Each number is 500 + 50 x the weight over its row's rms, rounded and kept within 0 to 999. Layers, rows and columns count from 0. Numbers have three digits each. The size before them is the row's rms in percent of the matrix's.

# down: layer 3 MLP down (transposed), 512x128, rms 0.211, rows 347-399, columns 0-127
# up: layer 3 MLP up, 512x128, rms 0.209, rows 348-399, columns 0-127
down347 081:494451452520490469414558546473879466534505525504474554423528429485494509493559501494514477436512492505545482478541503529476473512529458544579525479513524540487476486551468413519521447502512530469575418500474517462498497489500457419497462506477527552520574436460481503530453516567402487495563458478483511482571483467518451489473516526532484500564501456508504479511512493475527433489499
up348 106:419524571386505573464517539453475389421462515521544409493549505477556489566496477495508458472596510540541527520486456506595559537616477548470453501544563584458507424578504523538544511517470499477495534544501449609417560455503476510518423474493428594550437517456454464474488570502584460457546484469486498502428554509481472401559561566469515398556504497502501524403492536454505578521413
down348 091:397579523429563572462478476481487436557438452552450506546483509460474538561532460574553423573465550486460530467586536506568531446440539427453488453456506564410616505480466458524514575538488413393529482435502500431422486441545510461571479613511545545481539489409465487459562484475441441518501454440488601520473522474467493473432446384543484524550449474540506547463458498460445525553469
up349 099:503576484543543498552539431389475564573485411547511489496476491561528474497442507568471453460459538435504407445573525507576503440513591481507420454586470497456518410524412510491606469411543535500466516447508499511508526400592556467545489470627489457474585439457502495476528409560543488496513469420460523626515460461421512499559511528563522546530524508606550485537527476486564479494474
down349 091:581497496549499439429508529510482472593544497491588562519507506517547472497476478507513502390489544508522632524502453529510546487507563463523467562315452570449461493515511480523544532488556474491653490592447457462488486471563481495496529522486578472500478501498554484480577471543426567501518524507496471523450423463487434481434475530507538398496438462482488507538497460706431497522562
up350 107:500566468498449519553523453437572466499480565484517432561522574526533448533409477607537482460496495518613465489410472467438499486533443490472455519551584523587483481443505553577468535466493509489435542461363510552545493544482604510509495551539585430510549498467477528427508596457544475552458442513375442449435478511498580484538539471545471407453452518514385555480571460502515485561440
down350 112:485425471491570480451375525460558556495547486414487469487479522440502567519546467535500518476474412420516481522479374477511529452515523475511502525481488493483592530589549431525444500487493582544424556519469510573549422434453469525584495491532488524496464489470537455473539564399560518578490575562451416545565499499584515633464461464521480483586603468497440445540433555430595511456483
up351 088:522489463429480512496430499542543493518518581459540532507377444543493568585461450525476502438465549518520469544428500569516495472498528520517503387526484516522430535376538575548433518469489550545445605595523487558474453424567450475475365438499536461464456442438475474406546462409505417516603523481477488576479528540531487549446506511444531575557544496451422505507589538473447550523486
down351 091:528608478500510494498517463529443505491536474542481545506547592556507464501476567517550481566449504559488554576566476481510515524469480464443504550486574489431488453508443408460439438523521438451508551426503581436533568479517471516480611555535496645447501598466448527581432535490502584412358502581511611449507517418507409461408476536547480540498524487502485527550463459510444444523517
up352 099:488411423476403485378477526503496513498529522472485521516485384484517514561506493538450504408479495473506440484458477488461432574557501576567441489580522455496507542545532523566508575590526477538456592559434504417572589435516446493460489438501572563500388578515475527551468524586534500486497468606464437525445491573493528490478481588412564501461374463458528535479527489530587516487510
down352 099:514492550512494474525519519455471488580564520498503560488519548512508507488436456487622604554514415493472530479620505573465443463480511402462469459539521488530565486476497522476576435499505492570546497553563548565536546554521519674565569517445427430492433526309479544488473511472510527561433533517539427496456459427473533511488444459507511491493498545496520612488514497532436460525592
up353 095:465512476540495464450503580531492469543593547509484438515477526521545436522448546467538463541567377518546494512511526516456529555527520474497391500480434521579531461549579518496441518599519497477354502445438584483532551395455601520561484498482542546451494404555429399408433482497497569493502447471420557474490513531642500497540544511513463501585441523470528482473594489449548509463511
down353 097:501536522455525463502581515464574550483403455465567569399487463515611498503519568497523489444470547578566517517525450481556521486424623585466517486478550493557436510508467475492521535469539503472547512514500485454449427527470500509464492484515485536527366439514521526438494576481588449498583549569559396627496511584610457530415432520534490415473591540553544485548430477535476502485496
up354 098:439455566535348484491609496543527492490483547411533445472486412520390500589509457528450535552549500523477491615496482621406541511481514549483529497470549547529453472515534491453464525570516477552492504552522446549465493548527440437476572460628443502503513425550570462501472473550501488467507552469451591497496457554467573517483511486464414492386522496474436495581479413414515472554529
down354 097:412476489461537399514580451473458415512426546460509479556518610475594444463399550511534447483448576481484558509477574524471556505434555448471500544506414589514448525454482497521507509548510465449526488516497464603419456530383471413498545527446481479420487540501410558487499521518480441568565561402436571447420463544548522488509546450465561526522482507473548467461508408525414508473449
up355 109:468475556508503524521452429574459451490520439480506517428429519617524659458457549484504478432460483497523507445550410475466508482539497557431516476554538414584548457575442511493470540473566478551602528516487479460521449555526434488472478467576462475528504450436449423479526477477558574421398587461439512528601551532589476520492465465442429535497577480575511578489537601477520536495514
down355 114:498544557427503458441521557543662517542484583581538528524502388506472521508558470424513508425458518540542418550401458438431385519506499555627510495513555512466473417485532569459541586458495528516452478466496566460564570431419577427469496428515489523541412507550414484492469509577467471530465486553554517460526539521470479462507468586517466562553522401538473495503507505492524474479460
up356 095:471475555515536518589466460497448489489415452475516530452534566514565562451522498485425525462419526507556560498409466387456522457513492482457476473489554528498599542430435571577466580464572450485439452490480542518441496482457426503486446501576394469648459478501412441477526480521549561425475544500472501647467517529573461543453480506503503449542460537464485530486565491454414460406553
down356 086:586484492507493487473447570492708501503566538522523538549538434538504517474575510460471426445508463451556590485440579634444396471400523524453485527555531450539434403487538493474447467452493551472569445476531509536529511417520510488482435483596515540457537428479447508499517518597481569548492462543503523456539502507504511449446466616486468523541579492514540520468473571509488447532436
up357 113:523467533512427542434539461477525478484552499491496520498415526534527501472461584500580528519511495458569510495543476450540486500448525519588406481520482506477555573465437511475523416507519540527534529539495462621553433575541552620635497418447558494472443486476495491537414570452600496509471505523452380382530461472547537450522548559477503407479370521498457445500516519479420455567562
down357 112:583473470470413506496589473525530486444524513455509488461593661470513410489484552513613548591475497464501522412527558419371448533534518508473455534496502487520513464564459426424523540498549577557538573477444521550527510511449447575525597523473471474491466512510511515579525485552511536520472557587495559521457521545433436440455500385481584450450483524490507471479462503597426438481533
up358 096:489528349499466544414561487539515474529433571481496430547561450436520479490452566559510450442524462497532526432414612529520514601478452494515421539594587568486432481466487494467550497360524528492519530535497569587516536477460506382465503492447576515472519520515419486484488498532522467573469388544581416492506507494474535439556414444514500541501560543482492449510515436477521416483485
down358 093:492534451440535501334492476480488568561552471471466499613545546542523513456474458405576434543445513471540498517493517442561448530510585478535589502491489485516565488500499520570494482446483575539507467455495450422482521453517411579570523442464486373417523510381503539504507497501432533443455516602503522523438595454488553520476511459487508533506536488569481466548498391587398463515437
up359 091:542517517563507603477548561453640543465484426559458555497583548457501625374572450479425494440406429485438505468444506526542588485506424508438499440464478466522502513569549426451505444430444506506589472516557502503491532529442468491475514492455455521490606544469533471472473520496506505505512415469448517552595509480561438459473549499435560529370491508527556512574517507489504473510585
down359 103:508550483475470445468414495571397528493517544455461455487482469586521408608388496512604573552582440524520441489469487523458425499464618510601489553562491559530467484439503459473395481467503494524413551547486471549499455513603562486611465444553501468574406449502414515449530555558490478477508551494516485494479554529478565524559493544512435516559454529503489447404484473520497562461474
up360 108:463556491501425476573614505441536514441440567519477521482500400526428517504490514574572450544533428546484372511591412522514571573536489487491477444589487493495512494451486516522454455499530458531452503531445476510538510487475564471443503498470531553471515510533494511515549467576574552602488423409549474490463518424486504492363464573582483561492478601498532471493552522495364411588513
down360 112:618536481443485492439535520482557503472503476521516484456477475474449492537485481516471502518438501535474408476498462458524476534494512563422451558522566522526493561492497504454512480446509500450502459461504509336587479491432511537471532569531531461487488424452557577550545546522387515511546415626568608524479344486584481515443596594505445537513484489506515381526481494543409479532568
up361 103:407507537524506552531586549463513489539503547579611456490513457491464463558489439445450566538515460530482444452486462502492479520501500523568506418486467616490478595572645550525500512455405481500384496477529459505569510601559551443481549489539529562578441478500507418456497459518531459474533426473462485391495516600557551416586512541519551470428471499531490468515541428551553472522572
down361 114:565546593518568486459507535515570537528447492566524513452512457493449563491588475411372522470581500457585498567520425424455478508429519520528584472469579478510517466544477501468514553435520533418505595446571484460577493452526411447468540563498497490517531447597522447467492518451493420438433445515493471552452538443467466575489482591513556489529504476520473464494480602460655498567494
up362 096:494468575519487525512549475449503490467483506550519488455466539517563526438535467460526529496487418465545440544507662521554479500562480511551464490577508584480406543478455531401567449401406449514538526531563461584556467474422488345525513521477493555539535481510497542553469527603490467386478465562531445513504540419525464489535494424501452423553523425565464475426476447427517443439467
down362 100:590536477495504498499469428556625458407589597509490486452528511634509448558534529462467509517543449484527419465499404508472502536568511466527480577524526564497436478439478457463523484432423571425533473565565513529549537569481486483524529494520469484519437475430480506545502464561533476518358560620519449459508458496526475513488462482444508584473480613430466459405471550473470474537405
up363 101:388429553478480484481511517510514542551551566495518466541595527414602548456555531598428516482520428426507491384449570433493436484499408406514490471547473481589497441522519485463488577516468536534569464566475470523526447514546491381450565461539509442474523496411504484477476568488545531427537553480493486530575516501420524474539505483488570524471423525471507545450631517461500380556513
down363 100:454474563453408461490466477468462493569559552518490533419600415498459525500522487452547461568427470523557482615476500489524515478559501539462508495415469391524523467440478542503520461557485517381488465471410430558459506435505483467555494477497438583504431563467519596469489438483492464461532563569583578495458566462504446539486531496480445446423490572634538393465497491508559401486490
up364 102:405466578515471455435508487392466471481524494527544458467342482540434478540419547533518572432391493512495521470453486543452559518546543483509442503511549464485461450604448558459586470504518493537434503516520441503630487429553632488522472509606487567494460505468455558551494504383586489496481546541448507484545470513471416503538514530534504491519548595458453494449526514457566490513419
down364 112:485435458414574538485484453530452374566448408506516527528515501501519496454572470555366486498510509459542635479502551525531570475506512512457473469566469578420521619468470511536459458466486574566531430475529483455615500529469542478535478494614443524443499511438536473526523520485514490404550527467383509510544503450597444515502580496474471503431416519513488455453426420526456467531458
up365 105:526524470564421495498514512525530572477458533497538450467491427474490472480529512594435483499526413420477562516427580535381477487604546437606387461467508551510443520588420374549513468516551391456467488486522494507523454520525553428482535488552519587461540515508485524519508507508473500406467501549355511446545457476507469508459483569496490540575514620473511496604546526509553471470461
down365 100:481496507565500471492489473472479489495577505533430485473456517454529514525457514436486542510421616567576456543512559462525530591551526499395567474607500504472496453503506528405438481508401541515491549408559515520492550494551481568547522434500509569452459525434472432362455452525575513629376469472551462588531454550572433505519527446549530486443531428504565577502526470561502464530507
up366 097:496502523458491573465494461466495506480468539454617406459442487488587526568490566500436479423515464487529516500512413470524487533579502569495539563476509621467483492560499612524542507456497505478422544414433345569450483455503445496561423435579443471482515404448468508506577574518562458437465556412493477543423516520492444522493505542480533508553470556585561496534476588554530537466446
down366 092:445585499504532545485604526485501500534520499527534439498523524464432492526458536470488436543459566504476567441460536485526483425508579416491558518495546609452601525484469550405549581349508422493468572485530417444484455590562404452489525465517498575523568399453524511480578542488483443524465409410554507505493556435488447564515430520539577476488432607543509499467501485495484513502504
up367 107:554387541501540557467508497530496461530539483613585496461448619586522517530461502405432475513502426501490521448480455574469633468572452531547495555492527628543449517507563510585513493521468458580414521408460525535460504419482536524488433511527505551475497451508453469599550470452536512516572412490483488471486487570541542477459460576469540510507445556419560463550564488495543542488401
down367 101:476560448524508484402524523509691495430506505492552415577604453456539469516528546507446500549434568478472519521583481515506539422527498494503454477556375508448501475518552471504532488466515488398555566462470481472425505536521454456464559597547573537480576532604539610482520517428497433495487560464596492467436464501463499480485497462568482461500496520488482460440443522623481525568508
up368 098:500509611516485501579516440533507486527501460472488528573462576490522434518558445517557558494507390512499481547518540524417422558524498549511437475522511474474473455477491440484563469451605545550437498555433501542532597579414464585510540484588479475478385446382488568400506456450521459557504495509511454579413477519495567533429429496587421463431486512584431507469484462436473543519524
down368 101:507481455400494473398579492576512492523505487481507511539528440469517442535471488555386537521478548532474463475602572586525543525511493512460590394484470498538404543578506465446461449567499388479549455437424492523432423499473463446413469502467464497492613494576440514484502457443451429476525430399505512533480497534432519624498556491528466482444453490453389481475472509443490505525426
up369 096:526446449531590491538445479447525518523506489510474431470522573473519514526546421498435504472496465330483510547577563473442482439500596520454453532494511546409473523426546516446476604470493493462484502491471499419520571590497456432502512413642495492455470489551550462517525482461652470577478559485521421522516426454546496536528505490489585497468503478547424467479461479596402505500568
down369 097:447446425398511529561510459492588462467433451467471542438409464493502418491527543511541484535434575486539424461501582512434524487530478501497590479512559484456555451502484518559475502515513442509517585559487459502512558518452569555495501486419513543543629586406465516563404518434422463424600551556517552541517484505426441499468477502474437503487551544450534497575481432363557504441519
up370 100:454482455448535542479506480481470483512512486527443500507483532476488523385565570562411449393507525531441509538368519529427545409544433420551468482464476637521448449462567513464596465533520534542550516477485460489433513524474412390534498557542522516515609446549475502513536545535529518403489504541402564501541485406582487578522530449522513542518519565533499563575446480464505487465415
down370 107:516484485536558390492510556517491495641448461433526498463503506524442460553510478508503420503479547516560376496496500564480495455502451396447528473459488544620553423625471457460609548564478465452573459464524522507455553507448468575509520546489547489496485580428614513460383477497484531547485438464546490515461504509489469505447452553507489516533563511497509606417400457517450470573537
up371 119:491508473544478506439530463523460467484508385499572517506543521377483533475694545492471479584563483448537556430536476483492549427497444493493444484408524507504488619538549512479487479472549605544500427370422446478465450506479529484502451528531487574443519486531569462561434431503551519436511475514489532510525526423625451479574543534487482514457462519519605499503503497471583539498565
down371 116:559371395510545519524495486512665451505527442522465494506541647509570474516403442572626481452471472514432556476585569528468498449596504495392438514474483495432456521507506474498452440512447492572513511484470448589438474528468469577502493569427492562432540490515491541489434547471544530501485510505495511434508435500422514514439496414472528494565518505525517477513474482565432452518431
up372 100:610575476525522464486485519520459493418585443502535542564435545515497459467498535554481490452384482495483544447472539453517487509518468520475400535485464422484584625468493477469645459543569543496447528514479453598538448461521550417588472381606403467471575456470495454503512410508463508480599551467468425485511469500457460483479553571442561462517500483441571532507477454497533487496521
down372 095:478530521363530643539497585529544538448441477500546404425445461499583506531475454607533528509506513473435504570558476478552436538419526434459553484440477584470535523503513520501471498457470479510514536465566523503550491511479522479449401524494586486553575458486603555442587450462515483431438455395525541478468533540537531530598415488506462531581536452491494420513449525412522464556492
up373 106:447469527490387540576536441549578450449499502532512431490643440470571525573430532468541543496544493583486523467537467500607538470544526495491557521536531589543572519447567569439465453366473532597531536473505497508551464464558443502461502509427503550518505537418415464518481489520545436494480502449511448443550511552546488473537509622428443523503519426496505459491501588494519407457414
down373 094:477612478490509443504438568446393437474582539536497458555485475560481447486481593526542447508439590534486552500454519510544502559442506556491421489476463423469524492551394527532517537523490505467465578455460573502510511532523547477431490485523525464517522568480589497480365511567503494439461503562470398550449453538520431473410536457434599500635458502519502480547410484554567585521541
up374 103:499488440434432559521504479507538500657434503450473432490562467501417549514535473464461512382490474461490449454510485438441515500469549462464454563531516447485489476492505421465433582513506494583493464585456539544492456602501513542444618511556512507492492559560454468489573561498558635518466596481602449483423502529597452530461508439438452514454584481506536479451552557440465453499533
down374 109:491509504555516466522453491576555553524486530596501536441503503484529386499454496508541371491520445423437474547469519338552505466521520472465424495520554526524354465510540470473387414497460490488512530546496476458500481505609452496501523563492564589536450467534571592503429492467447482528533464636554410507497520527499509534481509441473491482495587580495451467492589535482518420485456
up375 102:410540493555464464488581570489594395417443576538476369551417500540492493536532506546423559505630498558478483498527531558540581539479492481448441613494498540428500522589522567505473468518376550590536523541485443496509451529573478568514512514492496450577451476472616520500578593506458512522503489524482504430414523529553550501478517522445513508472540446541465559545490461484535528547490
down375 101:514497567465502464534482491546434475425479508544528466656468509532453440527502559486519485528582652592429535433495555458436385523559474470497454397572462535519388471480462588522425495526473423513509546461522560384487513548557509520489529431487546590505458554502518522492577408514495427559509470473455500461435408481484492481551496579457472478547465522464485483553487437451468467482491
up376 096:460523463390479546514576491427593518540546445438514487522466496532455549435509550484479447470440572659549454519477463455418524518475497493454510425466512498462507535588528546445565507494553464467380589567437436471509507545479518538555436556582374506437515453624548427417538535494491493526517478488436518533482535524518468455453535496580555545456511526477466521523515548429527490470608
down376 084:572578482499515494455442528494434532431504514567452494483618572477514515479512482488566351490546558487514545430485476449499484482467482596460654580431540585445504492513469525527476480416433469492461471574553389432600495471490520489499497520446483465568512499407468572463508468497472487505492496512478455591471555504517438552462384465561472466426582472550519566533503404484502450522509
up377 103:455468500537508483489471552487598417518472602493515519465542474442559526508508529622500480430493496554414468457586456496511552409518472585538451495514458546494465537581473570510446492459507641505590512535513456456504464513554539414544453522395467562508405451519527462512476505478531397511566444432530469571421485444477433517513564435482525536545505515575463456445503543446490485602389
down377 102:386509464452536579496545501478371429446486497471427527474409507543460527543525450549464471503535580492423569535534419588579516501439513479470548399555505484475462586584470519457500541541465498493503509515487500505415439456511493441515441544476513565542493501574456373474588472475515514427609571441491554484557470485485516471407543472512553465564421498532461524469434517432593543454453
up378 104:449517589520523508550600522490471449479467461543596426485455459670451498481487535460503632480395493464472509459569554499536461464528485559516513586569560463544466401482431556473532419469490521509538516500482437505506526572453455596533442527446416477451444505484502546537554525528497482494474529490478416606566484570451451535538536489470494467470561548600519476545524430553516558580457
down378 112:509481489543534434555471505485477493416461613470543420465473450479448478511512521567447524513523512483498537480441511436506457474438508467487549529546545610518448431521533494456377517539392540548502482587523503400511485490467514526467572486460414567585472484586496458574421534560565515598491514471486450506577567474529471539514507558485567478442566547493575586616559464530449503604416
up379 094:447487436513480520530544505559576442429413524502546417549450475399489500576451473508505482468499396404505556541597519489438533513528415588507467501539480474459463441563437459440463467508445469526389635587522541539521522581514480455462516510468457496571456492496462552439514494409460474577479461508554496519589535421499612490513449527520509521461570500538559532494454520613428485447508
down379 093:491504558435476491425451529573460559421472473490397516532539479508461434491453492568524480498632571514518551526494525466463465405522504500476564467404619510419562592577546539457477493428538480475524556448491522548458519509619483484457539503549562457500483532486617454409493543510452527452501537465495495606505474543407549444596456577534473553523508495518481578409535482509546482527427
up380 100:405520467477375538473569497400641507446472589574523503557515409455503549478569463500464445501562516400464423457495500499474469535575471601473478524520496459517446493491524552419560503442384449407540545413570447539487483589533507478448516480462499464437428496505540470495568558433549456501445467496499485549475513559525547544547498595549526506534505498562532488543482616474542480492514
down380 098:488481461565558517505519436397523523501412516480540520599500599453514630562427450521475498561538626528534498505425517434584482489423575481466485567520499510540440516489506520441447513471482511459535483486566495549494516472461563520505495436511545518439382493526532462434657501444543487452514493463516458554546461543547497437487497628569600535514505584534482533466472492395505538528542
up381 104:521540493419616551458425507415463518485542508524509474455567545517527504491513502539465455541528521492478472453482512426521529505535473567571376507573536570468546446549515499558553471488572531518483523539473472568418584448515463491537372399523509471562435452466532379477487496453500404457585451421461478537540510464446344511531529535506475555540482529502525368509496510427500547565493
down381 095:527597416443524514490438460434471431466545491506491417526453492490418496583398457565472427568495491489461497479509444510574601491433524545616442516510552536365524374536452451515583494469528483460570523463493514523522504539527564486504465519529532350532538415492566423462571484523561452496495476429482440546445449499544456482487502566490513479540392495456495437461470457490527554507515
up382 105:406530483433479540587404435488527476506521499462488492492492467489498499547479522491565487498565461521498534486468521481455549470471492582420454556617518525462452603508579604472471552536494499577554595586440572478583475543557507544504507458533498461590395503490439433569550543526508393434533473489450493543456438513485520467448571543499484490503500468558582479450570447383504423585569
down382 120:517545472518475512534502496493420491514517467493617523618513505440484561562425522516405554572409510413543516526516469431457558461491578599535516528487476468491527591514499531506519379539555493522468509540510591423547452511535521403537460436558497513448517467505478556498536356470571565410469400464472385474493504456488474481442493529503469546446485484533492399468538427451513436552470
up383 109:444536509616492514524449476525403430462495441523515499540355485501521444519460525549530506545576478502580447433493537477403428520514503551416378500498572517550491492445530562425474531452550553501456468494539503573528446536373468525498468464620517537576468450433473483517518568468449466617438519409497539586482502521540467555507521584419533475506499456472424524559546542500532492494513
down383 104:475582508552409574434378440528505489529467405496602546547456432528486531496485516445411440555593431508515504516470510499493451470436462508530514436492485451455528569474525484515502397495401493473542540555492468442488532419481462468444493361558499612505537452454534528506439529517522461580469496596519377460475480480570438541423468479498472535526482500576538530608473552481529520460522
up384 097:539510563478479574490469439466525534498480511531509594432573519500526593551602434463429496458513522453405448483477481544486528584482423443458581477486455547571525575505449436480413496536436468520532425445486495443477468544479506457542468506542435518448595501497535417420607488399573564552491514502444508491544506496654437462452523451527549524411513531519540618531526524527514451475497
down384 103:506467446466518446502449522415471474555498526630486563515488500556558454459528540513611497517510433454563550548494453545547414517388526432475486549608471501544438510472377521548556504448491562528521479589551556602562542568570442509518494461473562519501419515502480563492471388561479440544482507465476515530377498500413455473455574507493520439570454529454462450461504492473480511590472
up385 099:470518401489538433474561459406561488484478484576457435463491459510472419504525548493552523533521479493560485478597531531446519410561472497524443440474458478521452492563471389433558494511479461461591462508612456513546604495478504478464465514455483549520603478554475440406528433531576534495486419527466489543499466431521430553516573552484574593574518407610513458416445510497538454445501
down385 104:615548452529463526488471525527467496509529482521517515566526474452543614456603544474410540510403567322498531508434452526477529496500581448441495506563563491499483554505523584427519511571521447548423496525515536518508483488532514498480473544493519540541459517569503582491521500500488478407476516476546473583559561572526520432580508555550463380576482514466542493518452441635452549534571
up386 111:585543450542559551378453478523504483543490533490561525376521445555490528427510501468534451565515476536563509461505492476482458416462403548454459483489555505463546515522584509481497504460500567493464444486436526532480509451472619439457500516494521550497501514498544437464503452410626528520508393451422440585575500445483409402522498527625543547491435562460507489405575501536452511533542
down386 112:439516420464490614540431519488476514476458518481480421490419446537464424517483438493453481522448523397438463512584487600572509493541556498529536546472459493462524509526468417548482506598480499488398543529468501483500631627516515471497531531525511481574561446482549598591474490470393424511497529455531453533397433507475610557458464489543533456484451420487437506568507482525479492525429
up387 107:370473484603485525502522470490486486432526470459489586471580503521467521531487591538519627585499483471455477425532492503546556513506483443532536478529488531500540535531482428466514450480418534560462554474539442640504518496491585537518473483456437463448525501480475493572415501521601508514408491473376497472589544433518430508504619579549447500502383505584544557543530535564505487471500
down387 113:473562544567425489458507495540515489438524460522443425563650650516449443456409533471664517523513520446486517482482448519514457538490499478482455519569399539569487382497524482456491490455525566571477451555479491548505525480574451499570553524546504468472459484495419483548505532522596490475482531557494519473510554536415494492449458369557549514418463540537460443467573492541460480477471
up388 102:603447587498531566510498481500576460414593535566508514479420578506587564488397486460446461507454507447450461429476471447532418489563549523497425545557534534506541469492472473556492548494431526543434509487453539563437502420393550550497491434495434440419458467542460445520541579492516601539560512540566420511532453518536540468493478544469473512484513499487591495642593513495456454472493
down388 093:410562516487522503470523531511516417496484615509423455543583524517455458477487541524462503490515519535504567575534548517548492524398444497508600400513436555471619493546589530430563465449574498457581515508532496472505496568578516424492587559461616552491543567573538547505509509466534435521548554530462610539488555548438518548484417458563504439493485473517418494476402473467472471562479
up389 101:531534427502474549528442432522500496457523518499451526531486567501419461545573537480558597516506508514560527450534436481507517572463482545469490492542525430483466520521485529537470501500575551476465444551538448482478467572532569546482546415392526488499302515498586432470471554480509571625548499522492501538590552520523431495447573441403572465522476517509492532589471424541530425519617
down389 103:461460532537441616435515509571438570433502450531520474472463517490389412520476579503546459571485446510437397606507453443413436427478452550540520479498495434485500482518581503426520440471529595452488621503539449497453481453540491434574553439463518526551490509521511540533502523561553512451478616566487471531540654506485444460474437437489476514541489502535478463451496516520498471461588
up390 100:432508586532512490449500558546475510413466589494537476505405427541445503546481551602551535509503490501552455453493472514594489538440419601531465512604448430483551571554528535533540443528500496503452492451490490508437533459483580481583439542601474588505517496497526480421474558522558531501482401513489378451492499434481512415466378491481523500468475582477517457489498478411428530568591
down390 100:585472526588436502485584422571560472508563432439493507371554551472419452451539502489483490526484489450595436402544416389415578452536550493488525511551604435425548487523525457515539526507477485508578538468513489538479503559408543535500449492492468490456497459506473537516399498490513579525502525535539503541434579469523523528517499386402475526420493544519523400491503495585506457470555
up391 104:534512417479475504417550515441520517553485459450508488583503516498551481470554491556519480556460425420461559486513616581478515441536509512512488525433466523519474568551584548562524505443469556495519395388462435465478503532589397489439472495545513517513484487462539522538459484531528433529625419469412519594502410453558504499566551565509602593506526570405453465506545524530565516557466
down391 099:444380453486561598560400506443528523517537486526503479487471523524477476544470486558562421551510560513439486550544513559532534488475440447419598542556476437406508479479504472530471519496503468511433609526480449561444469477486620482469472578456534496484572558486536493512500532433522571521517539440622511477516453505425602511534521357522407485496467456564512464549396495525534491445431
up392 109:442457523555540532539585458570555461564427466434498544538518600544563504540485420507488507400478489538534499445456476569509592441539511418402458600525547435528530444544539632571555497526560443517537476432451515509528505429478558461463510495488502542493477437589452539478571537400562557584566520440398529533539518537523420495455510518494509469512468402531553471427516541473484507468546
down392 109:533480539538481355531486530501628444588484417392543511506491561454500528494563548454485502569476535497502521443452520435505390437498497517474581522550541592511551458479439466435561484505521557560499461520460528493471463485443546529531557515478447466489410451456516495447561543505456550456539607622495455528517603511564529504555529496393420509526473536467616478534515456509583475459514
up393 122:526501526549414568468566624534539472549477557571532496474490496526485541577443560448489420424521460594502422448460469476560517415542469469553521488554562565533445503466443573528494502448543547560506516498474398555458469447483462481455539479401386581488523507461484493453450444533459471470482471467536531429515521654529542556549603577465554506490498490552539518464436483525524377505514
down393 138:390513441475479476590527536508534538487461531520464542457446503577407575594495531394551415465479533567510577542567570519424435435470450585588405469560514497497453509439438552548456510556470569506410504477399477474528552486507485527520459506507461648436415480506515491438519503514515498549534476442450434517545487457564470525439493501448471545545485528460530572517547510547484486416584
up394 096:558501476601416490469483492484542517578469561568414420551603434525464560541472551454511499539492465526573496526448515445488508423514457517611444480483494540549505443422507493535479484500610620561538529465606549514568478524471454413473590501494518475543411471531494512541532569505456554449569462463572489460523471519569566507493522523523533489457550411413546450527595457467518388537493
down394 087:529454497533504457594457493547431482545479539537458583489545562471473455444392493446494449524533484505525486534436456522482487526467529542452454526492467436454491461559465493406535468425422503595451458513412458548490507539487438436608490432593520524538562543421383515530497502451475573462506475502438559457432455532445533415529631485487494403503585549474455536488449489527500641532541
up395 106:459533479588447603508578532555533432472479481496515579461505465510472560569522533589502592393434460461491489522491491571569641538511443477590498464572425482522549548625476494561491432474509463636457405494526490488512528467517506514491553511492526533468567476459441510518472518606583553501464429531494450532458606511419460513484528482461525478515588544545528500478566578500512524510544
down395 103:525568561565496562510490500466394514470586481450455460474457511494490548574469419521490511453465486498538477542429473449501622605486527443470583415430480601591484539534472515519409538530478485598437515444480405520488473448502466549553467415485524547534469390551481450467580506488530529482483541484520492497476567540515498551514562420383495523436503475535404538454605538560488534450439
up396 112:570540441608552514518490428551441476508522502426582506540503571459522540508474564515496530535426476458474529489466556533548514518394517555498479554500577548503505522574420520506534444489546443502481438426511457345431504470525537454529480464627563514501516513516531515555502475501614469534441371448506447526481540437451489521558466579512595485548493533493598503399474500448445610488510
down396 102:477497465546537550542482508602508539551509551468472563522480521400586470521555517540470465416545525397525411434603411442471490529544536427681552470487498497458620614484514521485468516485496547493474466561495415522514530509428469563501482457475498475416490505477544528506432476412536547536541550520421542448443559496520561482520487439457491452437440534490430509617543488522475535528517
up397 102:420461488564478494504464476475482479488487599480526473423451528523547533525524582552543475507552456509514516429527574576487582503447447387435527388612597560503472477537487483474547555474452598493434541527489533507488521580488483478484560486497526556562464460487445530486468442588461489496542343471517424516490595423436523523588553525495463479460525523490459607558569402512549458517515
down397 109:507512475473574486531438454427478535454420515458525522459417539438439525489561513494399490489606521575618486471419460498466575401606448491496452567520483539554565473508482502459505518531409487441545401504532411485505540502503494482646458526507520453476387462450466467437566432446456492538415482553514543546482489559381508584540438547480476500514518481465489575453486515509500537539469
up398 107:493522415516480451528556537494498407414490542427552416521537527553510524542566535426374553542574476576506465487469558498455461477517512469461460562501514582544447449499562556378540437490430508493419501418441505449488522497404488545521510361514550583468443423562506543531435554542525485586443577486569536465491534498564540468544496610446500461522512501449474466521527457583502494509461
down398 108:479554525554494528498430545422379469511421587403451540566499346566495576531613486504407504482479484480463462462453416417570390499431505522609530549586476428558491495461500489455459560452490542465509466489598543479480457481528504523428497524568553517579500554504579411471434536587508491526508540557498507518467498553529521520486445496489513516485464402482532510470487507489436535529459
up399 092:491479501469507518487536456532495494502536498481524562446484513457514615523536477428419440482539511581441577473444566519460531503438500473496507468525661542483553508426420536468429585488478579562543461532479482464425512484535514489531469447521459437690570411555446457554489487545514483497525578499496449517545507479581477413476558558441493484530466527567523596519539462401517515397535
down399 085:642465449579568471492486507468680531510454585490506557529481406481523516495490518458548562576519408464537493486502550539542454498432497486477487509493427519545498466495558460559479424400511471489530448444578556521569517464571467557573499478638538529423526453560474507453563501409481517527510458491570535555537453563465496580519494520533521535528551556487576553434545604491487501534504